Each number is 128 + 24 x the weight over its row's rms, rounded and kept within 0 to 255. Layers, rows and columns count from 0. The size above them is the row's rms in percent of the matrix's.

# layer 2 MLP down (transposed), 512x256, rms 0.129, rows 496-504, columns 0-255
size [ 92 112 105  87  93 102 106 102 103]
[[123 146  90 117 124 141 167 135 129 130 121 116 136 140 128 136 153 122 156 143  95 157 147 124 107 119 126 138 114 169 108  96 132 125 128 136 184 107 131 110  76 136 167 126 153 140  86  49 128 147  92 140 127 118 106 100 156 130 119 132  97  90 106 145  67 135 169  99 135 125 158 122 171 124 139 110 104 126 145 116 146 140 147 141 132 112 150 197 149 134  87 146 119 126 140 102 119 120 138 133 140 150 112 142 151  99 126 124 121  98 126 128 183 142 127 125 112 118 171 134 117 140 107 137 133 133 148  64 109  79 141 103 159  95 159 109 137  88 131 112 136 114 159 111 146 165 140 109 160 115 144 149 141 101  93 132 119 129 157 119 119 107 140 164  98 130 161  89 176 121  69 151 104 132 128 152 116 114 136 151 157 162 151 125 106 129 143 108 135 127 126 103 113 162 132 128 133 138 133 132 127 154 126  87 109 101 150 135 133 167 139 142 120 159 100 121 108 177 147 141 112 114 102 171 148 143 161 143 148 120 120 100  76 114 103 131 110 133 117 122 114 178 190 106 133 140 131 166 192 126 113  93 123 183 130 134]
 [117 117 114 135 170  91 112 125 172 160 138  98  85 121 129 123 140 161  83 106 109 156 120 111 126 149 146 163 154 122 149 105 153 131 114 131 175 108 151 128  97 153 109 180 137 144 144 179 127 109 175 135 109 135 119 163 139 123 158 151 112 153 120 125 137 146  87 129 108 144 130 109 116 146 182 110 137 138 141  98 100  86 164 111 119  94 112 141 129 140 152 140 140 122 116 134  94 154 175 139  91  82 159 144  82 127 119 141 133 117 124 122 124 120 154 152 166 116  72 146  90 110 143 161 100 121 119  90 151 102 101 161 104 147 138 101 131 122 167 144  94 104 115 133  92 150 122 130 129 112 165 118 113 117 111 158 164 135 133 127 143 148 149 111 127 154 150 144 144  87  91 125 128 116 170 150 172 110 107 139 122 104 148 110 138 131 137 115 121 133 132 161 133 137 113 170 115 103 177 113 135 103 124 139 150 142 105  97 171 120  72 113  78 141 137 145 141 107 114 138  91 171 100 120 125 154 109  80 118 177 134 136 158 123  72 153 128 102  84 103 128 141 140 123 117 129 125 143 123 107 115 146 127 133 142 200]
 [162 109 149 155 143 107 114 115 120 178 104  91 102 150 149 139 121 102 101 109  98 145 146 130 128 110 113 181 141 141 140 131 138 104 101 131 123 137 131 122  84 164 160  97 104  64 137 127 155 108  93 141 157 156 129 148 109 130 100 122 120 118 113  97 106 123 117 128 140 129 157 148 144 146 115 176 116 134 111 111 122 113 144  96  87 126 180 163 113 131 107 130  96 136 122 159 136 161 128 134  47 146 137 128  82 129 107 125 140 124 147 195 125 121 121  97 167 144 132  78 108 127  79 144 166 174  97 110 112 158  95  90 133 125 127 106 130 107  89 113 106  89 135 117 144 157 113 119  96 127 182 147 183 110 118 119 130 113 113 137 121 156 139 103 130 149 136 113 110 132 130 129 117 113 119 100 174 123 128 127 169 137  99 145 148 125 143 110 159 107 126 122 196 132  94  79 127 127 150 111  97 138 101 109 131 116 110 129 185 134 168 147 152 110 109 120 121 136 135  96 115 130 135 117 124 149 135 133  82 122 117 131 152 109 128 113 173 106  83 147  75 133 100 113  96 115 149 115 116 169 102 133 135 137 108 142]
 [ 87 135 100 155 141 168 117 110  72  98 100 118  91 146 125 146 126 119 112 153 110 123 141 168 139 137 142  98 168 183 103  99 161  86 125 120  91 136 126  98 126 129 124 174 133 121 103 134 172 105 148 148 152 109 134  79 136 122 134 120 139  73 142 140 152  61 150  68 122 132 116 132 130 136 106 135 124 126  90 134 121 138 136 108 131 115 132 138 124 122 119 117 138 105 122 144 105 119 127 147 108 126 107 149  94 148 146 108 108 163 128  87 111  96 122 150 135  97 161  95 119 134 166 159 122 120 114 145  96 159 101 145 159 142 124 116 123 128 111 139 130  79 124 127 162 100 140 150 103 167 136 175 176 125 133  98 103 175  98  83 112 119 127  72 149 121 156 119  77 131 117 181 130  95  96 113  93 162 104 111 106 137 145 193 153 133 129 133 157 135 121 150 170 106 102 118 150 117 123 126 119 119 131 157 138 201  89 118 156 123 154 174 134 147 119 117 105 121 132 145 131 143 123 138 149 176 112 168 110 146 126 111 141 152 112  97 123 104 125 111 131 116 120 100 170 118 105 123 125 143 124 124 117 101 115 113]
 [131 166 130 135 125 119 137 157 161  95 105 110 139 109 137 160 111 106 124  84  99 136 130  64 134 124 143 133 156 157 101 134 142 139 113 138 137 125 108 113 151 139  96 120 143 121 128 124 162 126  96 144 105 145 105 115  93 119 106 169 149 142 112 168 142 101 148 171 161 131 136 142 131 133 132 136 129 100 150 105 117 134  84  79 138 147  94 148 138 157 137 146  74 170 132 116 170 136 118 130 116 138 116  70 161 135 117 112 131 132 137 128 139  99 138 125 124 128 166 168 172 147 126 132 143 123 134 137 153 144  95 137 107 124 121 131 147 122 114 122 156 149 166  96 163 103 102  93 173 120 132 114 135 162  84 144 122 104 118 111 119 171 136 112 169  82  92  84 129 126  93 112 120 127 110 136 146 138 124 157 155 112 143 138 135 151 157 127  98 168 132  92 115 169 131 104 168 139  96  99  74 100 139 117 129 118 100 114 156  96  85 133 100 116  94 206 128 133 130 129 102 101  95 110 154 140 124 145 155 160 130 140  91  90 139 184 106 113 135 122 118 128 132  92 134  75 139 127 145  98 137  62 112 149 144 113]
 [126 161 195 109 161 104  91 106 160 107 125 147  95 127 142 143  75 158 128 144 136 176 140 129 117 121  92 116 107 119 107 178 136 135 102 160 149 105 141  90  93 123 116 109 146 129 134 167 123 118 132  89 124 126  80 121 108 132 139 113  98 127 133 125 154 134  85 148 116 117 104 111 115 118 123 132  99 122  98 107 135  89 139 158 192 137 142 135 138 153  96 109 107 114 128  84 130 110 114 147 153 136 131 124 132 103 147  90 129 139 147 126 143 168 164 125 121 156 134 128 159 166 143 121 113 160 138 111 124 113 131 130 116 108 137 127 117 175 143 118 144 107 119 148 122 143 129 140 119  94 175 127 155 140  91 145 144 143 161 183 107 131  78 146 158  83 164 141 138  81 133 119 113 179 144 137 147  98 143 139 108 148  87 145 113 104 128 106 151 141 174 118 129 156 115 120  92  73 149 116 173 102  92 101 107  99 117 120 143 136  88 115 168 109 125 115  88 136 129  85 172 140 118 107 106 136 159 183 128 151 167 113 132 108 103 144 142 136 128 151 126 133 111  86 162 130 105 144 122 126  82 122  87 115 139 158]
 [123 155  84 115 138 123 111  87 110 133 104 117 121 124 127 100 131 114 112 175 151 107 118  79 144  70 153 144 109 181 116 121  87 138 160 132 136 147 139 162  85 142 134 144 119 125 149 145 145 101 147 105 112 133 127 151 125 137 126  93 151 134 116 149 109 130 158 124  90 151 145 163  92 125 138 110 121 134 160 108 117 165  95 105  87 133 162 123  98 126 159  91 139 117 111 114 102 117 150 157 142 130 131 159 165 178 183 121  96 154 114 124 127 152 112 130 106 128 115 160 122 106 105 105  96  88 124 130 140 110 128 115 138  85 142 132 106 163 159 138 144 117 140 173 153  61 119 129 114 128 136 122  97 165 141 148 153 120 123 101 109 131 144 134 153 102 128 105 151 134 105 149 169  97 137 195 154 160 111 119  95 170 114  79 167 142 141 137 109 144  78 151 139 122 147 126 129 165 130 116 131 124  96  86 139 113  94 153 141 127 147 151  81 146 116 140 127 108  98 162 116 121 133 196 150 150 141 116  87 151 123 124 143 140 123 168 143 134 127 105 111 110  96 163 126 146 132 137  98  89 149 141  90  99 150 161]
 [169 139 133 116  97 129  75 102 123 134 135 113 135 153 134 124 128 121 121 144 128 101 115 124 101 126 147 124 155 107 101 113  95 168 124  93 145 145  93 111 126 110 144 108  93 136 125 153 128 148 130 114 110  95  98 103  92 162 112 122 120 122 114 151 146 139 159 109 157 139 150  68 117 109 116 136 132 136 135 147 130 153 164 106 133  99 153 120 118 119 140  74 116 112 148  95 162 142 124 131 107 129 150 125 179 122  91 103 137 108 149 130 139 132 126 149 158 129 160 132 182  91 168  95 165 156 128 108 107 167  87 115 108 107 128  93 120 104 135  82  99 186  87 133 114 112 130 158 150 117 139 122 123 119 202 137 163 172 139 138 123 131 133 133 107 161 103 158 128 205 121 158 128 129 146 129 116  95 134 165  84 139  97  85  69 113 121  90 121 111 130 130 119 101 152  92 158 134 119 134 148 132 121 123 130 165 156 122 126 118 104 105 170  92 131 122 132  92 118 140 126 130 154 138 160 140 147 131 146 149 125 131  99 168 134 126 111 100 104 126 181 136  89  92  80 142 140 172 130 126 121 127 117 143  74 108]
 [138 142 110 150 134 133 174 140 143 158 146 125 160 190 138  85 120 139  83 135  78 117  87 135  98 165 142 134 101 116 139 124 138 145 102 130 153 118 122 151 117 112 104 127  99 115 120 135 132 125  89  92 118 128 151 114  86 149 155 194 104 146 163  93 132 110 125 162 137 119 131  90 139 144  78 132 129 117 155 109  91  85 161 154 122 158 147 116 152  94 132 144 108 132 157 133 156 143 135 100 136 111 134 121 139 148 150 136 108 126 169 165  72 136 147 109 138 107 189 140 157 144 129 144 134  95 138 121 146 177 124 139 145 154 162 112 162 104 151 129 112 174 105 125  89 160  86 119 175 128  80  99 109 111 125 124 131 143 121 102 147 105 106 131 163 131  89 150  95 101 102 162 147 129 109 157  99 127  67 130 159 159 183 168 129 106 113 139 117 141 159 114 100 111  83  95 147 149 146  96 108 133 143 136 154 102 128  93 148 115 103 140 128 140 112 149 116 146 149 104 117 104 139 109  92 116 134 135 148 164 146 143 143 127 105 147 129 165 159 116 112 151 134 135 121 138 163 170 124 112 133 146 130 145 134 148]]
# layer 2 MLP gate, 512x256, rms 0.141, rows 497-505, columns 0-255
size [112  97  87 112 101 102 108 107 107]
[[112 135 163 115 165 103 131 128 157 116 100  98 121 164 112  94 126 147 110 100 136 130  94 134 180 131 146 134 137 145 175  95 118 139 125 107 126 156 157 126 118 189 197 171 161 168 131 124 129 120 109 104 157 115 125 101 154 116 113 136 143  86 124  68 110 121  96 109 129 129 176 144 154 149 169 123 126 128 130 124  81 157 119 139 168 155 117 113 118 140 149 159 147 122 159 103  81 143 106 142 159 127 137  95 115 110 180 124 141 115 150  96 116 138 167 139 113 136 134  91 113 100 143 132 134 150 132 128 121 122 104 128 158 115 149 137 141 105 175 143 129 118 105 195 141 156 139 124 134 112  86 152 129 126 150 108 145 109 113 176 139 167 157 125 149 139 108 136 114 127 138  88 111 117 121 128 155  98 142  85 136 159 130 155 139 113 117 139 131 156 121 137 100 125 107 119 151 132 149 114 133 116 151 109  89 132 137 134 132 141 167 142 145 151  82 147 131 137 146 138 140 133 177 119 105  94 139 140 130 118 145 110 154 145 137 153 183 139  78 122 181 141 168 120 121 157 127  91  96  63 126 157 150 105 148 178]
 [138 104 137 135 122  95 131 151 131  97 121 170  95 101 139 113 161 159 167 148 136 136  85 120 123 124 154 137 136  83 137 129 118 115 162 122 135 144 118 138 188  86 146 157 103 127 157 170 109 114 135 165 118 133  81 133 135 178 107  97 135 144 124 119 139 107 129 143 122 150 134  65  91 122 106  88 138 144 134 116 171 139 118 145 124 143 122 119 125 111 110 116  97 156 125  65 151 137 168 123 159 173 140 122 158 124 122  80 134 122 106  81 137 155  92 185 112  92  98 129 139 105 108 142 104 133 142 150 152 109 159 151 154 116 145 121 140  98 100 114 164 103 172 128 126 163 170 164 126 149  95 134 130 166  95 134 108 139 159 138 112 110  90 145 140 146 127 157 135 123 148 152 103  95 172 147 107 110 134 109  71 124 130 125 124 108 137 174 150 136 151 151 111 127 153 120 139 152 102 148 123 127 113 108 104 115  79 120 110 105 111  94 132 111 137 126 115 133  87 140 164 114 141 128 152  87 128 138 168 139 149  99 114 125 115  81 141 146 136 107  92 147 145 102 200 124 147 138 150 120 159 124 116 117 168 139]
 [162  99 115 131 128 179 117 106 133 138 115  75 157 154 128 142 100 124 148 121 122 125  98  95 156 107 125 150  85  90 133 114 118 151 111 111 163 168 121 155 126 125 161  97 143 144 120 130 104 128 149 107 130 114 123 171 122 117 142 140 128 164 130  71 100 131 139 132 115 155 131 143 116 152 143 160 134 149 128 148 110 155 140 141  73 131 184 143 151 158 140 167 116 139 108  86 154 142 125 133 142 169 163 111 142 124  99 122 139 141  86 153 128 129 100 180 131 115  94 189 116 113  91 106 102 129 118  94 179 157 157 152 122 127  93 109 146 142 127 104 123 119 117 158 166 166 117 157  87  80 123 130 122 150 100 130 195 119 153 133 180  79 151 130 157 115 117  89 164 124 140 116 152 131 144 154 135 105 142 134 170 112 107  97 116 112 124 142 132 148 122 142 125 139 120 110 126 136 133 129 154 190 121  83 116  79 150 136 167 114 114 162 171 143  86 133 105 116 129 127 126 130 125 135 141  92  75 125 137 132 136 121 119 125 151 107 100 150 151 124 126 126 115 160 130 131 163 137 107  87 106 128 130 161 161  91]
 [133 130 151 118 131 108 130 139 145 100 122 153 138 115 120 158 126 107 125  82 111 160 102  85 121 136 164 155 158 147 115 113 123 149 130 169 124 156 132 117 155 124 101  93 145 125 160  95 136 132  96 171  86 140 130  87 100 125  90 149 170 142 124 154 125 113 158 153 161 151 165 127 126 154 135 115 117  90 160 123 125 135  85  98 124 141  98 126 128 174 133 145  90 153 131 122 156 156 113 135  96 123 103 100 152 141 145 114 154 135 108  91 180 104 141 121 108 132 182 154 165 120 124 152 121 107 146 140 121 128 105 138 113  95 105 125 147 125 107 115 139 117 154  89 169 109  84  92 153 143 123 108 159 165 127 158 119 118 130 118 124 183 131 107 142  88 116 123 109 153 103 113 127 137 105 128 165 139 134 144 129 146 139 142 118 151 134 134  83 184 123  94 111 171 134 132 148 151 109 102  92 121 124 142 116 153  87 101 162 118 124 160  91 128  83 206 149 149 126 106  94 120  85 100 166 139 102 140 130 165 112 163  80  92 155 147 112  92 136 111 115 140 108 101 107  93 153 133 126 111 149 114 108 161 130 111]
 [135 130 126 119 158 100 140  87 149 119  93 133 122 130 100  94  94 133 102 131 171 155 132 111 154 117 110 153 122 135 110 176 101 163 118 136 147 131 124  88 111 120 136 131 174 129 145 176 123 105 143  87  88 131 100  97 101 110 112 130 135 116 114 143 144 112  85 136 150 134  89 116 108 129 102 154 131 140 122 104 141 124 117 144 167 138 133 140 134 109 130 143  96 135 129 121 134 137 115 167 139 102 148 117  93 117 122  86 132 111 149 146 137 157 149 125 117 144 107 157 137 183  85 134  99 144 165 126 108 140 118 123 115 116  91 125 125 161 128 125 121  91 132 176 109 151 152 168  95 115 178 121 185 164 103 106 102  93 150 152 164 102  99 151 149 113 163 120 133  75 121 102 125 183 116 147 119  96 130 112 113 137 104 122 141 110 149 124 126 118 158 111 119 146 117  84  93  80 181 118 102 104 133 120 104 122  93 124 146 179  91 138 136  96 141 117  83 107 146 106 134 109 118 127 146 124 170 155 135 172 188 122 155 107 126  91 149 122 129 118 139 138  97  95 191 147  85 142 151 112 104 154 122 154 137 156]
 [149 141  92 102 105 124 143 103 119  94 154 154 154 132  99 124 144 122 145 107 112 133 175 144 133 114 171 107 100 117  95 135 106 149 127  99 118 160 145 134 112 180  95 172 137 124  86 156 114 105 119 106 152  90 123 149 140 113 133 149 151 132 155 139 129 103  73 140  92  70 141 122 120 167 131 120 112 191 141 165 139  99 131 117 135 182  84 104  99 107 137 132 122 133 157 120  62 131 144 121 154 160  96 103 124 186 115 111 151 118  74 113 161 117 157 104 115 115 171 133  90 137 159 146 164 121 139 120 129 152 128 113 115 129 178 105 157 130 178 130  85 129 133 151 157 148 126 123 135 110 146 144 153 112 135 144 111 180 117 147  92 132 122 135 123 150 136 134 134 138 131  95  91 109 139 137 124 116 119 151 149 132 137 123 124  95 109 124 163 136 130 127 159 123 149 157  89 123 153 124 140 118 133 134 127 117 113 151 120 127 154 102 134 173 126 145 103 115 111 137 161 182  97 150 150 111 119 132 144 149  77 162 130 128 124 160 110 131 112 159 148  89 125  96 116  40 136 123 144 157 127 130 122 145 160 119]
 [114 147  79 134 136  64 175 159 115  77 145 113 123 123 112 121 141 153 103 140 140 149 143 111 143 128 133 149 106 125 160 122 122 127 152 118 182 112 156  75 166 153 121 127 124 112  80  99  97 119 100 155 154 149 161 135 136 153 124 149 137  97  99 122 133 103 103 129  92 124 102 151 147  99 132 107 125 151 119  55 142 106 123 141 112 164  98 141 125 136  73 127 130 116 115 147 138 102 153 159 119 149 112 142  90 157 168 148 135 112  70 118 104 119 132  96 104 119 116 130 103 150 106 163  92 107 123 105 151 115  78 155 119 124 131 132 155 170 129 132 131 131 150 134  88 142 125 128 137 110 105 158 123 135  60 163 105  87  95 125 122 111 132 170 111  85 116 122 119  70 158 122 124 147 148 127 121 111 124 138 161 102 163 192 176 170 142 119 172 126  97 106 122 117 110 159 124 126 144 113 103 151 153 126  98 112 146 109 168 124 124 145  93 168 156 130 124 164 117 124 137  93 137 145 114 123 130 146 127 146 126 119 150  79 117 144 142 117 157 146 103 137 150 165 130 113 127 137 114 117 119 125 127 135 173 140]
 [156 152 149 125 125 149 151 125 148 101 143 108 127  97 166 129 138 180 114 127 135 137  90 130 131 150 151 121 138 139 135 136 133 156 151 159 169 151 172 119 140 151 114 106 125 140  97 171 163 143  86 113 122 119 125  79  86  95  79 143 113 121 117 106 129 162 110 122 132 168  99 104 106 130 113 124 111 111 148  88 145 101 124 183 149 129 124 139 146 141 135 131 132 133 141 144 111  84 185 127 145  94 117 124 141 147 113 128 117 156 155 130 101 120 120 142 135 130 140 159 157 109 133 145 173 144 135  90 129 151 135 151 119  80 170 112 121 109 154  94 104 162 146 123 148  94 158 109 173 127 136 130 143 171 141  96 118 130 134 157 157 101  94 157 136 137 147 153 154 123 154 129 109  76  90 159 165 159  77 140 149 138 107 185 124 110 104 119 154 102 129 128 124  92 127 145 125 173  81 105 111 126 149 170 122 126 126  90 158 142 141 151 139 162 142 104 162 161 128 137 143 148 135  68 137 184 118 115 130 134 135  95 118 116  88 119  93 119 143 119 118 147  99 149 161 145 189 124 152 130 104 138 115 106 129 153]
 [137 144 111 104 136 110 128 133 105 135 113 138 123 129 147 155  78 132 132 102  99 147 150 117  90 128 141 172  83 137 110 120  97 141 117 171 135  99 150 187 118 141 103 155  96 129 133 129 138 110 132 113 135 122 142 111  84 137 117 107 109 108 123 116  96 120  75 154 172  98 123 124 142 116 107  80 128 182 128 114 144 178 113 129 172 129 139 106 171 115 108  90 165 147 113 157 121 116 138 139 110 116 130 106 128 209  92 100 100 147 102 141 135 152  92 116 136 113 157 129 122 153 157 119 141 120 137 103 118 142 104 104 106 118 140 103 123 109 190 136 132 162 159 159 110  74 124 164 137 136 128 117 135 141 143  99 159 142 141 150 121 121 106 102 121 116 138 140 113 136 113  84 145 145 142 125 118 103  88 144  85 140 102 120  61 173 119 140 127 110 102  90  96 139 126 122  88 174 165 138 103 122 138 168 137 109 149 120 126 163 128 145 160 133 153 155 121 110 153  91 109 103 152  90 114 126 200 111 123 150 111 145 130 132 124 154 149 137 117 125 154 134  99 138 130  94  92 155  99 172 112 130 110 106 106 138]]
# layer 2 MLP up, 512x256, rms 0.142, rows 497-505, columns 0-255
size [113 104  90  82  92 103  99 102 103]
[[120 137 106 138 138 122 118 127 115  43 110  97 110 189  71 151 128 133 106 157 132 127 133 129 132  87 156 117 130 166 136 150 101  48  98 146 151 132 121 103 135 159 113 137 120 145 114  97 154 158 103 157 163 116 143 104 116 170  80 123 141 119 145 136 125 131 145 141 141  97 151 160 135 150 123 177 139 125 140 119 133 130 100 110 123 114 204 170  85 130 131 109 101 133 139  92 171 143 108 170 145 111 121 156 167 168 149 128  95 142 176 128 127  97 143 145 125 128 124 134 157 121 110 115 110 141 126 152 118 122 163 155  65 119 165 132 113 104 121 132 165 133 109 119 106 119 120 123 114  80 128 152 131 141 108 120 119 113 106 166 161 153 106 102 120 154 104  76 137 114 122 162 130 130 143 127 133 123 150 145 140 112 124 107 117 155 138 122 127 134 161  88 179 109 104  86 128 157 125 133 126 146  90 122 101  96 108 136 107  96 128 119 106  89  93 116 124 145 141  91 128 123  85  80 130 149 122 153 133 147 130 116 126 151 166 134 112 133 149  88 152 175 111 129 130 148 158 138 154 127 131 132 151 101 114 112]
 [ 97 136 132 120 132  99  88  90 144 140 126 151 118 127 130 102 143 144 172 157 126 134  78 116 127 154 170  95 164 135 135 163 146 173 141 136 131 148 102 175 201 111 123 115 119 126 142 161  94 147 128 135 122 122  87  83 132 137 138 132 112 115 105 100 179 101 151 163 122 123 129  86 137 145 133 127 112 117 150 177 113 135 135 143  64 112 108 140 140 122 150 120  93 118  94 141 157  99 128 107 168 148 137 109 112 160 115  89 139 150 108 114 122 170  95  86  84 104 131 152 105 113 131 140  89 115 128 127 148 101 169 104 109 108 111  85 129  80 109 116 150 134 126 130 113 119 175 169 125 136 129 118 132 179 127 120  97 104 119 154 137 100  92 141 146 155 140 145 111 125 116 119 133  95 159 123 149 109 147 104 100 111 116 102 131 101 135 178 126 135 131 111  86 145 150 147 115 138 121 157 159 142 151 158  75 101 123  79 119 119 121 110 160 144 143 137 137 172 126 132 141 180 136 126 114 150 118 171 129 110 127  98  96 132 116  95 123 133 182 156 129 101 169 143 140 115 161 149 133  93 156 119 140  97 132 137]
 [160 119 150 106 117 121 151 116 184 131 107 158 103 146 114  89 181 159 134 125 146 127 127 126 112 123 106 156  90 104 137 163 109 145 110 108 167 145 174 125 113 143 137 107 109 100 110 117 105 138 123  93 142 136 122 136 151 134 116 115 118 100 113  88 107 134  98 123 110 153 113  87 134 111 163  97  81 150 133 106 126 111 147 131  99 152 103  95 151 141 183 127 122 122 163 140 181 116 115 152  93 119 166 132 121 132 121 131 152  72 198 160 116 163 153  76 128 133  94 137 116 153 104 131 134 149 152 149 177  93 161  96 114 106 130 125 168 121 152 115 131 105 134 160 109 132 114 130 153 123  88 128 136 103 120 129 122 109 130 150 109 144 138 149 107 150 132  95 141 125 102 108 119  74 142  98 162 128 158 121 155 117 142 119 115 122 160 109 117 164 129 163  71 135 148 131 133 151 121 136 135 146 121 124 112 113 160 133  79 156 101  78 112 125 150 110 204 146 136 132 125 137  90  90 128  92 125 120 112 128 141 120 128  97 115 161 150 173 101 169 119 117 131 176  99 136 147 104 103  97 153 122 132  95 124 121]
 [139 123 102 161 114 157  96  82 112 165 107 106 114 130 121 122 130 138 120 172 181 110 132 144 145 119  96 130  86 125 122 140 129 112 137  87 122 109 143 117 121 129 157 159  94 106 127 155 141 136 148 115 130  85 131 165 128 106 158 128  92 106 122  96 157 137 113 126  82 133 134 129 143 105 108 131 142 153 100 126 117 143 169 128 126  97 153 133 112 102 152 131 154 103 113 130 106 121 148 145 126 151 124 167 123 123 106  99  84 117 131 164  78 130 113 154 140 128  72 115 100 108  98 117 128 144 125  81 120 125 171 160 142 191 149 152  87 114 112 162 134 125 101 139 108 151 163 165  94 105 137 112 111 106 123 116 124 142 127 145 111  94 103 144  81 183 137 142 134  89 129 130 133  95 144 120 102 118 126 120 134 125 140 112 137 113 131 104 171  69 123 137 118 136 132  84 103  95 163 143 162 131 157 137 164 116 135 145  85 149 105  95 144 128 178  77  78 118 127 138 157 133 194 141 103 134 159 128 112 103 152 119 169 134 120 105 127 142 129 146 117 166 118 152 151 174  98 141 188 123 135 152 128  99 101 129]
 [145 103  90 100 111 157 148 148 150 183 143 138 141 135 141 140 138 154 125 105 111 145 136 113 142 103 168 132 160 165 122  75 134 141 141 120  93 161 156 149 173 153 127 133 130 142 123 115 165 165 123 155 134 134 151 121 154 164  99 117 120 144 132 121 144 111 135 134 127 151 153 135  92 126 131 107 108 156  99 141 131 121 103  78 100 143 130 137 143  73 169 159 157 137 140 148 138 152 144 109  51 121 151 130 134 151 135 170 149 125 136 109 142 131 132 161  94  80 182  88 141  93 119 169 123 131 143 118 102 130 140 131 154 109 169 114 106 117 121 129 161 142 143  64 139 116 136  97 162 114 109 147 106 132  92 160 145 153 135  99 131 119 138  94 122 144 124 122 132 130  93 124 129  54 145  91 108 101 128 108 138 126 125 111 152 136 162 145 112 153  91  82 179 100 149 152 152 120 142 117 131 158 165 154 141 134 143 154 110 103 130  86 120  98 160 152 134 131 115 153 101 143 156 121 149 159 157 127 120 139 112 165 123 111 143 102 145  77 156 128 118 164 141 179 117 121 130 127 141 118 151 121 166 151 132  77]
 [100 127 174 123 142 156  94 126 135 110  84  86 105 152 159 155 114 129 105 108 173  93  94  69 136  87 120  88 157 127  99 167 162 150 108 134 148 114 101 131  95 102 154 135 110 117 170 131 131 155 110 125 146 127  71 103  91 164 164 133 120 111 116 134 147 142 132  85 130 134 142 102 125 147 129 118 169  95 109 132 124 138 142 113 121  96 150 134 114  90 144 154 155 139 119 110 126 112 152 160 149 135 140  89 128 107  86 149 101 122 158 144 122 162 124 142 153 134 147 145 123 111 103 106 121 129  69  95  85 129 184 117 136 140  74 137 136  97 123 111 109 153  95 132 146 110 136 133 135 105 131  93 123 135 134 139 140 147 150 146 131 141 146 163  98 131 163 106 153 115 110 115 124 163 127 162 165 103 123 184 129 155 150 106 130 149 125 131  84 141 135 153 118 150 130 144 161 128 125 145  69 108 170 149 100 177 151 114 134 155 138 143 110  93  99 137 149  96 114 126 136  99 109 135 105 129 138 106 116 126 109  84 146 119 121 119 143 135  90  57 125 134 140 154  97 153 145 150 128 111 126 111 149  89 101 169]
 [133 114 125 127 101  93 138  89 130  78 122 161 116 132 160 130 167 168 162 139 104  94  94 132 161 150 100 131 116 133 135 128 156 167 132 132 115 149 132 108 109  97 120 115 108 102 120 123 135 116 115 120  88 127 190 130 154 135 178  97 141 139 114 119 131 169 114  81  85 173 152 111 147 131 133  91 117 164 161  87 145 115 102 121 118 121 131 161 146 105 136  91 152  94 120 137 146 156 155 170 152 124 151 132  95 110 152 151 110 138 147 112 142 164 122 146 110  91 114 172 118 167 132 109 115 110 114 152 137  96 134 137 132 155 135 162 103 149 138 135 130 124 130 168 121 134 111  96  81 106 118 142 147 178  86 103  93 133 118 161 159 111 115 130 147  83 142 100 140  58 162 144 132 147  92 149 142 131 154 106 122 107 165 144 169 164 142 114 123 175 151 103 126 111 146 134  89 110 108 105 115 126 108 108 162 115 140 122 149 120 182 148 103 138 139 133 166 135 140 107 129 105 149 158  99 145 123 124 190 132 131 119 146 148 115  92 160 124 149  91 125 125 129 135 143 147 105 115 105 112 104 151  88 109 172 131]
 [151 138 121 109 111 131 119 126 167 103 124 147  93  79 129 106 122 106 128 133 164 107 136 107 166 158 128 103 132 137  94 157 137 108 113 147 114 126 126 102 134  92  86 148 110 145 156 139 170 127 156 145 110  70 138 114 157 179 118  95 103 109 123 165 129 159 134 151 112 138 123 125 157 139 162 135 159 157 145 119 189 108 119  88 115 120 121 113 152 153 122 113  98  98 122 129 139 111 115 122  83 145 158 178  98 126  58 145 122  99  96 149 135 129 145 132 108 143 105  98 104 125 144 105 108 117 146 169 131 158 188 105 151 116 147 131 148 108 140 181 152 125 172 143 155 143 151  92 111 111 161 168 127 125 129 155 142  92 133 111 101 127 152  70 116 155 151 109 143 141 147 194 147  79 118 145 156 138 125 104 133 113 158 115 124 127 126 106 117 100 149 179 105 173 141 123 150 107 134 131 118 122 123 107 117 119 119 131 166 127 115 129 158 129 119 128 153 121 126 107 168 116 133 116 135 143 163 124 131 130 175  91 115 100 157 122 143 111 124  84 126 166 106 136 164  91 155  76 145 113 138 144 112 149 163 113]
 [101  93 137 136 139 156 169 139 112 126 125 171 115  57 154 143  85 126 148 120 132 154 124 134 133 110 143 121 133 117 113 105 135 200 124 124 132 110 158 141 154 150 125  93 143 169 112 114 135 120  98 154 111 129 117 139 110 142 163 113 151 146 167  88 104 139 128 100 122 118 127 107 133 140 112  90 141 140 165 150 153 104 131  90 162 104 126 152 137 130 112 135 135 125 154 103 124 114 129 111 105 153  94 174 128 113 107 170 113 130 113 144 150 108 143 118 116 112 130  79 139 169 107 164  98  96 127 115 106 185 157  92 105 120 109  91 139 106 136 131 176 118 148 153 133 101 102  87  99 125 111  88 107 132 105 139 173 137 154 129 115 115 158 130  93 124 115 151 132 121 135 132 125 136 171 172 157 114  99 141 136 116 141  94  91 130 133 115 120 133 132 118  90 101 116 126 106 134 128  99 178 149 179 119 136 155 151 125 130 136 103  90 145 195 140 133 130 120 128  82 114 171  93  72 114 159 167 127 160 146 120 149  96 118 146 115 180 104 145 131 175 155 100  93 121 135  83 116 134 116 128 131  92 131 108 120]]